config = dict(
    n_layer=11,
    d_model=128,
    n_head=4,
    n_kv_head=2,
    head_dim=32,
    d_mlp=320,
    vocab_size=2602,
    activation='swiglu',
    norm='rmsnorm',
    norm_place='pre',
    norm_eps=1e-06,
    positions='rope',
    rope_base=16200.0,
    rope_fraction=1.0,
    qk_norm=False,
    attn_scale=0.177,
    bias='none',
    tie_embeddings=False,
    parallel_block=False,
    init='normal',
    init_std_qkv=0.0423,
    init_std_o=0.00901,
    init_std_up=0.0423,
    init_std_down=0.0057,
    optimizer='muon',
    lr=0.00718,
    lr_mult_o=1.5,
    lr_mult_down=1.5,
    beta1=0.9,
    lr_head=0.00609,
    grad_clip=1.0,
    warmup_steps=200,
    schedule='wsd',
    decay_fraction=0.871,
    decay_shape='pow',
    final_lr_fraction=0.0,
    batch_tokens=[8192, 16384, 32768],
    seq_len=2048,
    doc_mask=True,
    train_tokens=89130000,
    steps=5721,
    dataset='wikipedia_en',
)
Each number is 500 + 40 x the weight over its row's rms, rounded and kept within 0 to 999. Layers, rows and columns count from 0. Numbers have three digits each. The size before them is the row's rms in percent of the matrix's.

# up: layer 4 MLP up, 320x128, rms 0.0654, rows 128-162, columns 0-127
# down: layer 4 MLP down (transposed), 320x128, rms 0.0546, rows 128-162, columns 0-127
# gate: layer 4 MLP gate, 320x128, rms 0.0675, rows 129-163, columns 0-127
up128 099:479482455505445484463484503550520462465520498556489646496509461484466485482534581565501599523467484450542505510496458518440484533497476505433533438504484541507578511532455625517501520546445456583519555519498431445561461458510493503521574528476531525427491476473554486476480451500524452500492552491471468457562492541448516461537501525493548514495516513492523532521530557491539527452511
down128 104:527474419493511509536506451482502558505573534457552510408575547522526550497565475502522487482499462443491528537461527542499450533544468446532456477573542519488527504536491556480554453522503484456572492490581515546498510545516463521448493551452547544519523501500443497593504500501511492520547505482612498516544547584523531554540513540468481541506425515456552521523411535545471475523541
gate129 116:467503496489550479505412541518474506481468500512498504465514495518482468471517479502478535570526500480479543467528532517576561599542489420511444511436490494507430447518430463472489488466456507530490456467445461480586553500413581447512524535472523548427486488425535462455551521478479493531462535523529487534506570523485511504448463531496493394415486568551532523515506500558542443544492
up129 116:482529475504495483409500543527536510531545501506492476506527461469415507527491534480599455476460490517555463479429472489487428486512485512509473438501470490455444468528545523518604496517468471497568523501415522469556496395512407525573509504440560482476514581516533501515486536564513437509452512472468544505468457498499493462568509443493479511457555560520467538454496559480432479461458
down129 109:468436531524539506546487471438490450485451503440554494482471542564501454524510559543493497441540522479484507503474447541456451462464507520479529488593481542520573534465506540533533468522536531484519537536535563580506520589534448502431463513603524461484508498580516518530591514536534500498531484506516516438525490538478490499483512565538545534548490524505552532449463411446479599504469
gate130 091:479473433476471549425552485461479533472492451512484459552515448519434461509444433494497551449472542500438500492436513510549463436526494466530530479522500503473499489510529433493482580462451521509523543538473490439455462484522492493491403463489520423478450420472571425505490524525580486533496514577552463464482570497468534467514472490534564542462480558532508527467493467450428465418482
up130 096:468529530510501501528489451493499521529552556455564514438496502436491512430534554474503469514504491458513496509542466473489503558535542538540497445423485458499545523575553595527536496547566498433477449471506492553603469526524493529513507585512538496544517518551486499483525488462510571444541539450476539570503479515517397519514546539441460516552528459458481503475495527560600500569514
down130 100:521470541498551503580555475511505541469559475383507546455542527530506530465505510474524513521528537464550495428540441485502480490496498470496489467467505483457529494528506496486552411481515495462433482478452606504550528436556525507562503509462527527510402538474532463527466422480510486535458432455549550517417539573503513574447488518490442478541536464496519477494487529492555523593509
gate131 110:472474484435552518435455529411499505477504477497514469484509496427444520503523480578518536502526487532534515466414569487503494515529507428518438504490518519549508505480422518631588595489443557468516408508488540532519451513531489510531474479526520498497480547513477466501481479480539480477493547475414503508527451519419505514545531480478460522466491574522503557486484546536572500564433
up131 108:468446436462547453500472510561478476511460481489447486479452529496503483510474511493534527479560466469511537466495494454509565434494374469517554539463509549439502457478501571538487493477473514473481523547443491477513576515558517482539508471554470472490549456473488558496545441462478427560414493451511527509512522492479480448519546536478547527562370509507479490571504509470523417435450
down131 105:494492518562544542509491540473467559475449527484476419468482457471506486497543451512497446542468500533456529430429565535519532501429453437542528463433535480520473445539505458475496525528512470595532472499470440528478512475520500505459423491460481492569463509495508529388434598486556505535460488516509549521456425478514479459467472513442503557512441461452466475443543494551488436478493
gate132 111:529566522554482502544495524408470567513457533498425479495492497468501542496498520434503538465535493496452435542559529504496474473473473501462516446482458507487521586492523503436502426434512456516593612529443455456527572534521523539525512463557517390455467472484412531508490526519497510497490482456576540553479582485468528551502449516500478471503461512502520496509517569510486436486512
up132 104:468457506505493545441493464516504488495503480476454487545492438491507499439550506485560474539435548539526575509482495413507471452438492383505538459530567467476507595513475548451474528532513463469503484515433460505532454433495472500423484465491450442516432467484472462549476486512526417513420535469477460467466513452519456450533585509510521537467434517497507532512564436528464471441518
down132 103:541406477447572464505469485601528424499553468463579566522519499510451422499502463467468449575478501498549467457458479462559555479572532471547447566484509507463473500514450484557541487578480513438487515475480521460486491551459426494455439509454453553432495547500532492539540514485511532505510500497478475460505460452556488513504523513435489518491528455525523454501496442461539521451575
gate133 101:549527488539503485502408478513484463491453490535466496527476456526542486511470544515497511475550489482376547481447515552561463515418486552579508464472462523448543458535465508491540473572502554564467494444502511472523509539509408551496548448536475502525537564473512497521437462507528486570488454505482464552460553505492512573589445488487559481515479545529469534509482519460479563534402
up133 096:414493535569503508499540469548457550546540531503468497509525484538456522396485535493569489481513507457506536519539543542489534442459511421501404498495506539463577503412484485408437503492526458512529513506483474512467468458484477507432511461484469479466477566530498514523477482482536493470464570524573429485512514475564394473498498500500530514547468565456449537437540599513519503498491
down133 096:450438525494536458573508440528473577502529530490556475492551484518451500483465413520434466525484472503469541552448539448484497485468557477548499493575466480515468508546456458510481495499488507555552546509461442495483480490576491559544588480465596538452444577527534465500483473507482517460508473528477518499467514426498481536441465558494572481488536547487572473504552578541493458561550
gate134 126:524455483482530503567447478477469508437509537480411476443461491478513441478447555548436444474601451538551497537519466500509450510470473509493535487462473488460510516569529531569471548468546488556454509433502513476494473447483524518465470519444533537489501522395459531517530420495492496561463509443530476423511519519560505441511500472597449493487505494474462440463556490441562464466541
up134 123:495501466541480467459470599477506492508572498511516494406442544582508478469567547516485585512479401464492513491476547510516564493525494553528492584498502484438477565487501536564444425538501524466545524562462541533469521498544566462473402475498478495529580479559496453443550464487548502504482473482522501413451491570498546526514509506439509505495527498500537432490521541517479505500514
down134 124:402530488494490488546529518622484472510523515509438507507534543608436503467581489408424469516444485455498550491498479508573471531482500529589467528526467491494504456495471457545484465474536516542488547491591495451518521471476479519487491445530551464564481479554492520482531492477520484445521478509547488504460458562546464484587513490476550438472453604523527486534493537479457496489504
gate135 101:477451478479497481469455465445451513450570539538468444517459465527442581470502509463543456583510519474524518470586523493528512532557532387511541551530500486550495468521544558529508562460541482515536489430406481560511537479541496468490555462505554527473451500488564492500496536443450539518491520527529540461567469516496461501410455508586572479526494489513551475567513484513449492517486
up135 105:538538432450479496523578518506435459499488441485588523530547506501465462475445518516503564543436530448468519504534498475465504506496526521516517531479511485551486520498521521490512474518511479526530527498603526453541399519470471524476562476492465502479539562479555466481394511461508535481506476520458581500476508484529530579412465576456417566563488506553492544533501545508596471464483
down135 105:512560517489529558490506560511508508427540569480506450523471539430558572493495490435526451414483525546469474629558517548544503456481526508488412451502558471469542526499512452514505419460469515524486481423525505486506527504524549508527504526534548504417448454530474494499538465537533472491489460467483474519470475531521419494545533466528500463509563486461456461446548516421436486504552
gate136 100:501533451462567513538502478487499434502532498549473499590497467481588446491507448503446571485468503536493480510497480556464555464477486405479551546447468509501464493449452469538582427490522534481519504608557453498522452474447506427533522536509448527430592450440538487464460527525502477490450493528438494468476505520471476464508509478482500554522544499552520529592514559490514506543455
up136 101:523501518487486468555526459494437529527540486577421528535507464490561483532483521525386506452472579564515445532548459426499512464508471499506569517480537482502445414509515463514440514521456504562540550497492467491534408520477506545554551545515578488448556562474450495469491477468482529491547574533459502461543485526544532523493496474505502449563566452507471499468462571530551495549518
down136 099:515502473447457560529501502502475469461503418544519532519590488455535460489446512436514494535483509529552470585483486486518551462510481495445526514455501584532430514454545443477485510426509518457439508443591448570540484499472490550509522509503508479552502501526478552506509459542437501454554547475558425496452485581459530438491452515527485470532431487540418465561463452515505448471489
gate137 115:521475507512457466603404470533495490555444464477411500459508516532420484500501538495493479539473552528510464484538516435434511515518449506489520480412472475471445451555516460487585489545480468495468621485401493481524497511536491514535545496476543465455496542456540548487551437452544471489474478454487511564514492453483504507566508550482608539471536519446481496494543532511485478496504
up137 113:463597501539539476486459421475507465537489501484424562528528481491471551470547492520471561440398514452539541466446546373471504461542467522520517547444489469492505454519519498467491512470513493437473569503467515458543466514476425480468554451520540512449444476523477491537495503467563509497491453451445431558510494457537555496534497478568494443556487543455490456463541525494494556459534
down137 115:554502501460557512435574562509483532491478437515487526506525492510526467561489444480457401587535455480466466510413549574479507447507473505470559548572560444533592515514456518560478443515541501547499430536533552543497462458476579500503475543505457502472555520522473549498540554490461540506478495473523499497559489547473443489587471524462470530494442532487514474565530518492499471467485
gate138 102:443434546513481513540493479448452490506534467463508480545390503481489427455534479533522563541475419518473496534515489482424562575550492549601463507480472426516531500505500542482538564448471523482522542554494502457537540566523529558467514511537463451557494502486447487487512461530420481513548496571467463431549496503458546505438482468460492539475505505541543506454535477476459461552569
up138 097:497505406500492497483440492514504529472466488516522467456564495447531520483480508492457513494484416429478458498443472516556498440511497491423478495482455580451494458514574487461486575527492548455539527474522516500454516492510486436583560508533487457517442514540558485619500546476494524496488500477583522590440537538449503517535448501511523496506479525548440450450506551528411502488420
down138 099:495500469480490497545555448490594434480462534506493462525480542485504494440471513441485521545502504510481437533496511582534532485499558462501516447441457531460453510518510589537507547504536484443475540502427514426508474550586556495464515608498467460532511542509559504526586600535522589533521455490502460526503477511561505448462552572545468519535517510528471474513440530476498461522515
gate139 107:492497461511518491506525485493511520500529523488507499446537492541527538470495433480465434560493488498500556525507546549537561506553516452463462463386501467501524543473484464561449517446515482482446498465464593503554489495567365518499473482565476474492464464530479565414596514537482492538587402488478514481464538533566546539464485448534509502508497503511546456468492459471513553487451
up139 103:459438439529496521533451483534534450520506447530437557578437474497499443530481524537538485435570448474520430434486470492524476477521512463508472484520473461472499494506502472475517439501472461550557529505434445522535489461472575504495550530464469506410460538531546463496425450493554503521438488424562521513552464536370522431455486512497509492533518572532510526539512528450525489538497
down139 109:406567454534480456507526436526510513427559502509467489532493597496565455488533489519495504472458477482492484501471427486499466519541470460460481523559486512550486502494468500596465512561465434527487458520561517506455505473490464539513488558559464516586484468499528569497567484524580544481568572451508496514556500509475504466517569498548539512588467514474541551540480532502463565428458
gate140 079:422566473547456486390493488499521517481470522471428535441501486493485577524452517580501517498425502586565544502462519580475511478499517525483530540468559492507553511516484449512489441491457493521510468491542464515476494544553445521502540478518465434500528458523560533481446472570526505556543433481496582520460560559558479527453532526513462547454483499476574516485569465434511509461537
up140 082:507538551527459421416470544467490466521503494551540505436474515473538513463506502521469521473477561487551480535506424532478491503526496565471481530539525405524513541483432439547517495494543484514428436487537471580545421532491521514517550490550512519463522557540478521437515527572527492510537528534549544505434482513508391474478505568516484506465514425494520562442474455456554423469528
down140 077:483460557526563461541511548549497499534527510598480520478490499570491494469442544519588472495505533504494479502550443514467484489508518528500543560547553495500556534500471475499448417484547471517465487484517466543470550395457496404593455521481488471533494490528557516566516512518410480436463486520499499535568493495509509487515542437475458469573486393534514493461482460568531488481555
gate141 128:531567520548505500483496462563490483415556532529458542511511506531484423507543447463512488476442559508531451487453511478498435487418450490525488508558483469492503524513504511451570584492560539526581422514454479473553415528544461509506513492482455516509581403511550507500475469539509491485520481444503482519478500528462566437536548486505487487504488409440544520501588490430536461477471
up141 130:549454532461605558426496537463564462532472494514495456493455499511550530539398453466502458480546480489524463551576451501515533537586603527534489528446489508497553467426451519545466499520470426487443519542511534510466551482421472505478424505545499464455509531502491542513502556482502492591488570497565482495494479479532510509492477542570550520496527497545498430480481502499480555507513
down141 123:440482491560511563537516472504494495496527512457495461476483572452514498474494446450476439487432552508584531471458502528443487505505469508543487468469487427520480435515496497498484478502436550509429557503684507507489553478472447485492520446572539494474495462543477487513476519562515519580513525442465517452498555467489492477539496497493504471445496537583475487482447458557485504499601
gate142 079:463510498463541521505490513565532561452500470528483535484549539462505476413483470533475546503468438524501407446489536486581552477506484544571486518481420496459543533617449550526519472511507456472504466503504494460512514452525487547500540507589484420512422542548492542516507460506534529492527490485539543523498523541552458624529461469526543499508464469457530482531556545526586515510540
up142 080:468567510433506541437521490552542552492529471490478553498538525481446520455462514487464561524483492537478436425524490547613490477526419529523467519442437538507480481556490570518524528580538467473539506468474456508480527432503488534470486497519550448554426540466487523520525466553551523450568477434452571465533468553525465535533445506528503479535495457452483508541571500453524489557548
down142 080:538453529489412451449500544536597568462560436402540530557450500500557517571578504576531454505502535467549455543522460414495491529497477551566499455522453508475494467531509503560496502475494587554497517535517485501521475550472438504498475473507579545489482461508464514431559525494560579504500487570519474478493501435506486452501462551488509526517480506480507498517496533522563479446500
gate143 084:535491495528479495540480454512492529500470483455472479475496509542505510451549533534495413509569466557457502452512538459572466387467521430468440466494585520526529445542509437462472525484443473494449505450480519538465565510519422448506491597578478529504471522545500550494435508473450504508462506489411540525468488516499480472481525545506481474534368534526456510488442519533494481540458
up143 093:477552495497534448486470557545468572494545545518556514536525508479527498500478461528498515566457539458560515502517433467527517593516494511430506489525549499477486546533437563517499511507524544513500555433514519407515533473519478563555485431526492517538474516463536474519518472573508515541527467514532527530605439543476557477451460440593529431505512520475571531467557468539544473447433
down143 091:498549496525516461541567488439533473488518467532408495483555503598443457478434464486502534471455504474497465505490532530499516467496523484504515467425461529519485506445493435477517488544503414442498449567499527621508524494440502438397577563514490494536529468501519545440511501476506578472505502536476483528450547433519468563506544551543510450484513507488415448510457468509448499509526
gate144 099:487582472461505501486484511496508477467541487518538540534516505475509505500561529462471508495480435495521468483506466558515569440441477496469436518477521515521521490467494537404477515543552422485460480423557462484578437504522522476478494504489436497514445523509517587451459527535496495503562571455462485574519513568533546527427462502471512446436596480541547548454466512534460455548404
up144 103:553519480517417534470511532476495486495498514477463537528469487494530544490458522534536484499489464491495549457523533455519459444517462520435524493496571461472539542482491496501485522540549511540495531489585504546428440543520570489467573506445415552460497449490421450486469555523574425416492510530556541505493506570512546470531496447490541467467415481554487416496487476522484611544474
down144 098:492438528566504520446443443472500470493493487387556472480484580533491486573558521471524525494541419451546546451501560507478466524542514546403522530518557500454475469444538456460440537556492501444473503496541486545549575498493474487538547481431476458461476473454460507474487583507514551474588465521532510514508496546455544468477521551450544543485499541478525475491525553485500458484444
gate145 127:531481487517482447508506516452505437563421528468453465512473500454491580577480503532438464510524528462437502504544443588525484544484482498498519494561434487512556497564478453465537483508495475501481453556545430556437505443540485551483527539556471440573433455477431492513460514580538550427427522521459517515481459524565504506423458437493463460455500482508467522468507518512511527503535
up145 121:521421489443437450441543511481515562518541502466564534443505499511442551492523430456457489433500381520511476523532504486544500445527462555481547478442499509525493453506565449527473455498490437552446454503548457516497474482454502508477427563456440486456446538453472495493518537487544486483502528547511557515520511488542525527486504481414415417473547532470562526514492550473496539533560
down145 113:533464494450487519466537459552533553476536520553495507487524504490493467503603514473528538459487465519475518537565491471508523481489530540454447420418442458475579528530527491464479451438496585587437435534455463552526452495434527487517522549526503510537459553442500435500486490525501490428442479538481523572531544503529509498407556492524471439506540559492416506497465531519459542486505
gate146 105:559485473495467519493489484537517519448422568584482497539472519526475570460573546497533516491507493481517469478430464537479528478514450568479452446485540401458489493496625548420456509491518553483507501549411513445456512527473478495486444496497474540527497442551475529453526430513469476573511549428561533475469461495518516443515505440497527586556548506455489506498474520478493494528527
up146 107:585460492521497421540464461506480563471490526511519574476528542517453546465475523551483471441536441551549478496466396544470485557512425527483431519453570476535472499464518518465486529457470502491531598580432472443500510599483543476518498558512492548536447421525484547553533495521537505476426531509497514523481504536526494509432526479537538503467477514506446496555489553501490431500476
down146 099:549501523506554518455457525496539457481543450517504443479532497491565467507492484443503473507479553571406557555500549493555455467496451526512484525521469569533518581481504454494549531492476458485511504531526482506470513477504547499499473602450446439462435510472485480555504522537537448465469461467410494574495492474520499547593517488459587454516510376485497483449525534464574514484498
gate147 114:418488524484465535518506467494490535537509540449522488510453470494497494520499519548483478576506467527499489530512420504468455552510534527511494423483514560423435556504556547454494580439436504592526562481524471572565501415560555475458478483448559488477500481538511460502498560462508489533503545478543515526514477527439480566539469529601485484501510445518452478563532434479423469492490
up147 114:471566590470440466466535458489495586562453538494475577492504497501536507533505452476531478456502481404503506543520434517477507475530543522519506444505396524470491458519497549490548560503561510523520531453487405489532497413480450552469577531464522512594537513495520582443512543522555484460532479482540520527507496525508469538514426551534536525516521513545520441529482448472518513550528
down147 116:512553526536522478542429568530486445518512463532488493463521501455524508563558451446460538463536506520514582479497489487497536464511507507503521559523485524452483475466453515515530433465515457487500424514516497446488524496502390524455510530500425513499596539523549510523533503475463497502397485503465526530556495505516520481495420481505479621526522549594477412519412456524536519543456
gate148 096:573405495527589469565459474520541479577552495487462491472536501529445517520500556490501524562519549533484517466493449411496437529513370477524480452456495491459496496520605475444475504467548525461535500493523469491547514434514561482482526511498542547412505520515448543539455523563478485555463488527481459543481520527435541471537603536491509484536512482544476501478473485492461532487483
up148 094:486520499484485427459500474489479560571519528497497466488549499486501483554484428538501541456561453468518498498395536562572468529506527574464515515548531492505471484475536529507533556638454517477472522508458479567527518436575455510448499547529606447486458540452522543498414451531451478528572437495514496501456500518468478471511504465493480456511496559456481525460533547443498490483497
down148 094:529540476473572478482491484479520525475487542500458557538401463510535570412527471489469533470503511544528483489497482464549451520499455516478485552543488494531457526511430525511482506443537439529496582536487484526494493477544460584527505502526590481443500505480548477490424443500546528582519483561423413472475449489471478497482455413520486416507457559455557487518507515505548583474483
gate149 106:433495571448490596445471473494432553511511463430502464459484469500505550542476574433517529511439554482419502504553500499505416521484507469460469506476560497487471475486501556559526476425576492509487512554508511496501519546481519561557460463437444555489481472519472526514544495514526538438459493537470483517530473512457578519530590507511450476600456473514503474538525559458544531447489
up149 112:542439452513529446553505480485481514448527524557482556563540530464508493507594422534523474463502521502550496451444590513539513473489481540497463494514501499482495566516525474415378524495393562428507490440493532499488503443485480471440477458504470430541515495479493515447500500557457529495491553458535578540448463506524407522457484462510530508464477546492465519514468505457527448504550
down149 108:458533561544524570417471502515520521530474513460481522486504435527540531470470563464509453515512479511470496425562432515563461543503482478413439489527478511446438423553539580494519534475540507540470478504525441472520511581463425534568505481469521457459501525468516488624547495484477523468394440542516436491523499463468497522550524475526509535537529469482490526541467513466452514510513
gate150 086:506528490509494491493572495564552570458480460564483547481467474518505503495549507466510521456551425434502495483392481509475504544541496469447388459496479431493500530527526500480545565478516532450470517468541501452503534479524502484476535552519448488433523496529458534529487484458417500471508485478537538475547418472455462518511439493509503437487432547490514501506509576527592396489584
up150 085:497495491523508411480440484531463591557494547417523519514553513512498509493453459578417521530453624539547481573492492472494499500404532538593551542502486517510507441542463574394480437473533484491535556488450479472473456512472497544483473475520501520518552476498511493510458452490520512465515551549512485507494463565467490504512513467490524525591485444537468486430503495511496450508519
down150 094:422458481553542451494516526557553474490469534474541530421464467516485484460472482495498463487506549478436488496492501463551530482499516468436500479449457525411429482456506567529463544429506431540534542560509553537512500470428460534505545482570497481503573504405495490415541496587508430519508476574532496466504463588459496500469495500476530512536484579451537527507481473478539509535545
gate151 086:477557503514533474540524466457530521498509533503518520468476486504531452527493502584458554532436473524547470536523518517533446503498444493472434550477533487424473504511469491484465579457571545512511543551484535473457503463440500525463527483465587558463596523465527524434520505414442429393520484528500425551503529523484535524486451515542444505500452542529469458517448578530491472567540
up151 091:446554474480519540523410553473517488608485488567453506574461519463500516561457491492474509449586541494433549451503525523480531494480593535457493532458439509530532480495473536519462469553480520502525453458463483526528559517517448523535430537497424513451479456495443463516520476557469521534516578450515525429527491527412474496519543490471547501471553534524446461535551504516521574531502
down151 095:469515505491485506506563478495519568465535503474467567438485576528510504505483533484438453575510587499518441477498475451453509492497426482542577456527508558484519490551532517462538539481499512501466533539600483449514469442495476488553494569385562509557473425491492516493559488500450450426554582451497520550502566512481481494523524500439435492516466452529533550533490476514456467530508
gate152 101:430517516465474575509491461459520553539564527456478528501496520546442537506523514526581466530506496461495533503537522484536518554515551431472446499496559426498497488496600558578497532568512520556572514479427457495513507451504505442527464568421501476503454468504601474451493486495449460576469501466399429504455538523522491499516473525495566520462483474508545517545549527474477500480515
up152 101:508478508440518446498488559483540508533483468538428545491463519479536460505488445531500476525489462545457459534554464528460499449596479486553507589489481518558506571492466472438503468497436483435479458481502486427458501612527411494494524480542529486516539578539432448498495439499522507534505594513553433453490500528506509482421554466578477437474470474533492475462481480493479485548478
down152 097:533551529537501527496505516473476556463511519414589535521508522538485520509459545483499534540511518405460505504562549532499485535510518498453477548509503427462499380483536494589481501510479483572543493539500498504485532447528502519479476510449442533455475491501506506581476524484466420586487462499446554510508494463489510532570474447456532545436442512525538561468456510581575462438553
gate153 104:577572501488531511547496514456518480464516503552512541463471495497441461469492474571531632497533430513459515522452540532496511513516546563452514504596522548476552522506477422483580484468486528454486481467530463484462509536546523506508502490441515514492574467457508486472464438500461479553485432511535567495438490518480526546453452463451465474509517549501464552576487485542406539560447
up153 103:576483550482513474565478493479519478510548568508579566547528542517525519459507452502481496515504550523451481464414473493524503479527544463498519484461481509540561624495546484484512460508508457432447452554446535492547454519543502598474518484480545532534419464519450533526495489531509495525499562563551521496454462505465549473515478539488545565504554477481425474590504434512453442483536
down153 104:525480477462473518489531527517480429505478455474492528517528495541470496443439493555498476456519526429425522523489480497484486489549560534463479451511488441491468577546483557466498449519482480473522556562608559508576504505458578494571558510572467519556486546508526503550545488543525508426571511470451461528478443505561528491504493493454515461567566492491474508527449487577542532600491
gate154 092:447558539488383523490522447494508495542485482453474545462513530496449477517457504447543443515493493523523488528530519433487534535491542525558452455445481480491540455496525486528479496443536498561380486494470484502578528571450507492527496459486580468469532506525532569551482466546496497468465500612553535499472525503505526511508506474547494506562548479507494470578508454391459489586467
up154 096:511444527483526483495513513461542467526492459546457452496480481489594559432500495547453548483543506445470518537456438521494505477490489520456503545581504518528486479477501567491521524574508441444503480481476492474373423444576434533488473471439476526511480475460499483477544523544516529566518497437428567453552456517537479511483516529481517408474464503498493558465447525607473533501516
down154 095:563522502470502476454514491521447473529537533455578541491521455557415427452488493484492528457516472424490501451594564456505419531545435482472520443463491485514477523509492510495525494534504524448519497532581505557526516525551447480448501548556433558504490562487473437430450497526462485498522440454504501490526405498484506502445508522463476497571426541529528508455567483461516424533489
gate155 107:519526445509480465538542514459402537548488507522508529526537527483527540496548584557479433540493474475485444466565501433535486554517503495467532512483529589463546447489535539454498511571524516505487467472550504552519470435554477514549484576618401490483509458473489509443507494490477518484501529517575488529545491435490503550524468554561524441541466426425514472515579506504497524510504
up155 108:532464473521458541547465559474531595465462501498514449470478532443470527514499505531447533536546468424525519494484534480461599457489479491493486494451451536533494504531441521468508478496561596510516520484517452516472512495483564550443611492456547507554411561451505518484478414433478457453528494523545490489571481475516558465456483495492454477462538526557510534544470486493571462574506
down155 105:505522546429488450462523426493511441499526524483482495515565515503491525505533528510525458479473519411465427462485521526560495528549512498437535505439547495416480463516482541480425541556495509469505478557565563555499484485448493495537482599481498429488518477453481488503528502504527491539509546532497415513518477479483543567551545509513569498599500465512490523422581490535471614531532
gate156 100:495532473604535564491478510461595521515530503582544502458526469477455519507525511431548453476438554424563517506449445456479452470536491477504532437530470429559457467471543567491526507526463519513587453453457463493511474515442530497522553552513476482483541433481582445511403504488532522454531468477547568493490500459540506503520464509488496509544527494449473441505541539531449504535497
up156 109:515474510387557538407454419535481462506453520497477459595453547577509560494456510510534446492498475503542518512496528495498493558531446509473510527495534536503502521503541403518432507449504460450580526555498555513514498548559456489498519435462464501511400500434435511442572522472490522505484443534508462491564488453486511541524539520541523566538509512491491471538468548456489535478484
down156 098:476567470464452496530573470529478450488521462567527566578499554502514500570440506451529514557552494493461545512582478434449488495534478505582437502515518528416473541531515460464554432459536557431529557503436499524462501518511431547443479440572515474588535516558521507536545535478476504527464527511508553449476564484526516553479508511515445520499454525497533494520527515539494486538547
gate157 127:580484479520488491495589494515488522569456555521608503517476419536507428416542485511566555462515455470473558527506539484491503469537461427496490506469551476478490508467429512441550504536530442524438503598486501522535492568519533498459508536493447471469566496528528560571461468519466525424529485492494480461466585554569558510490509498500507506522492511477536491532478591504486528541493
up157 106:476510501533567541534616522517482417500516598561449498460437381507470443511539460508499533480410468468545506506502498446510478553533515480474497534439474501480533526550452489495505537459517497560564497473553515535525514527557493512461525440520467499397553447480476536532490492531492483485462492513420408542487515542475525522468536501470543533478511471530476513556518541437546537506454
down157 109:557514474530474482406456522509486505485452548576597505546513469514574527515600589517521467550515478486460557461522488482470481452530496495559567462465531467522516523477448526514503523532502478511481505473453548530509498530495471529514546492492477436570495452526497564451431474501516498436534581576554531443500566506525467533530524496513548497438522512493567480512468536501526631500511
gate158 095:427483461472534542545549488544502516454528493540497510558498474480512521422554533465408505467420544484491516474511421405487544495517510485524406453491561557425546500551519504481432483481556523422469410478481502487537562480472486486545468514408469548440563490455544557478480492497497516439461509437474529418519501477545514462536540528516513514487523556475498495499509454467481517531492
up158 099:496556474525502602522535502542469527433458452492562561489483468504571522472447496487436587432464438420562510437511429505494519510503518509538462569570446518472465470542440466502475513535454499469511520536463479507447514492480503542549511494407477498429524561527562526473451477470541567481499427497518456442520511482503560524552527514493467482535473549444522513507483530557550548528495
down158 098:499525458465521466453493478449448541477534524456527562483496492524495434514529506580514560467466547552485486500529533509518497442499514556486509566495516547422412526484396465539395530484497550423487564484559501455550505465494473587473527482518489428482538496464578465458484476499472509581511490516482430487498477478503532548438438406520512511585482491512508496495539507483434491498511
gate159 101:520539431458523539482467518550472460453517524522458519501473477393503470427486525529520465513470441557542469475472491442480569462407438478536490442465518578509476507499475534501505455453488502570514413457433511450522483539599515480476549484451523571522553517458500493454535467446416547581520483495452441491467438577462499489495479510482453484463543500489545501493505478463476513527500
up159 102:565516516495451474460471497522440547492477513484480523459518443545491476480483505489556505495566529515500514505497478453484477513450520603423518522508496427490506518492437492531473496562437515523506580516569536523461510540457443541510429544484496472502568454484524494502488519512544576499470569464533548478521532378535522506487520486541474432516523522466500538370463472494563551402465
down159 101:508510457477482520489434484441465472508489478492460422447463531522470559479543505470533568554469501480496427439486566500489518593449560559460476514503515489426449574552409535457535523495469414458514502525579467543508501487524511483551535477493538492435491460515543424489546438485520502605508468503441549428501530471486534493515483476495499474540489457534511585485552507501507531557510
gate160 100:417540471513457461578546452475470516534522501489520466557509433475525485539508525522492506484485539553476513502483497440483537488456469485570508502598607511504480482513460531400526537500551470426474550486530464464510448514497505490465499503468447529512611416491504503479515540550480453526422461465536562464455527580495467448509480513500482575482485456502485449453485456397483509513483
up160 108:484471484464480473480487533531498488470455557519488499456497446519508463453480502527492509553449513466551476544466567494499497484477506524557546469462448455472562465485508476579555558514445517498520515465544542490484514447489526498487466478452572530561453625552564522477550475552558541498491417505522503561453456521543528530414577530529550524535425507516506522490594556542500468498416
down160 107:487489453498585452445513514453480492459475528430537443489458541445498544461464507446528528478486478430524470527485519484479474503494436587452558586461524440453469450460572528385451473477478526511470467453464490557410524439526459498480518482565502535453528489515532504456539440431466514453497490501445513477525499532545512589470496461513470480436478516549462501517490578529492498474512
gate161 098:518512513533487458466515501532533458465552462524536545521431482464459508483583535453510472451444432520502495495544553506476507513509527445559481450488473523534536478415518451491512545475564435507496489445516515430517462507530480482423530479442487552505536519477418523513541463450475505516508443528571463454536500486454517559466518541529514481388511488520443461498455484387569536409536
up161 096:501556508441507590471501459493466547547473528507537452510499521541488454537467513533504506597481616494495546505544511463516469475460564546456510491496487537459449463550500446477505471589500485462494562557504497505492540532512478555545474508538476465513467465478578494496421528510584481467442535466491535532436482514548539563576473530482441507526542485479451583532574482574524454491473
down161 111:518459548413432501484532489493397507463448525517545466489531534469485487448438426547456528538540600509466550479463439446532517530539463506412495464452495512489537498536462550450445475537574507561524527477579512550508534458414500538525442521458507484520494457526539523477494536523531542467487426562527559515461525526563525445513499510530515435493482518465496518483475545472502429504469
gate162 073:438443499465473489617517536556468532517498499485546566516542490509492506558514515524549505512570558461440453448545516496424500501510533513460476482479432532500564487506523516534473599410484496469477470492466485514466497503469478477463446512478473548468424480494582489439463478479497481484524447508445463540520515483465544559533461547529477463450523480450514466502384567486470511483397
up162 069:562534501554526488383459506462546510482488446548492496472485527535490569479519487470449486499434465546530530578491469502580534473522469492487498559551515494536447499463444484475565414546546488532443520503523494469536491526539482524554535536496552463536558514497415488543549494528502516506438566458527516458522552471523453509523573423520506520566470560547449534459582456502532488498561
down162 075:460490464488509448479487500428523554459415530549452509444548480512440524527487387535508574558508451438460491530510479435475498462501502446453532581517416517498504528471520546516532515510524490577490517536501558552538468504500446483496517477466542494464470543486509511406465490501528554520487518398466525467530521444598482535481509498516443479479512547545473531482548552434469517573502
gate163 102:459516528474516531463486425517486460570461567456477425489527530505523530524485504462498459459543537470520561465501471473561466472516461605474460537467466433510482461539511539517509536562535550465527512500530502494545467478521468533543493468545501511629563520551501490418557561585510511556542479519459526509540517432492529529527473433461511507477499493471423484530466518498602517518430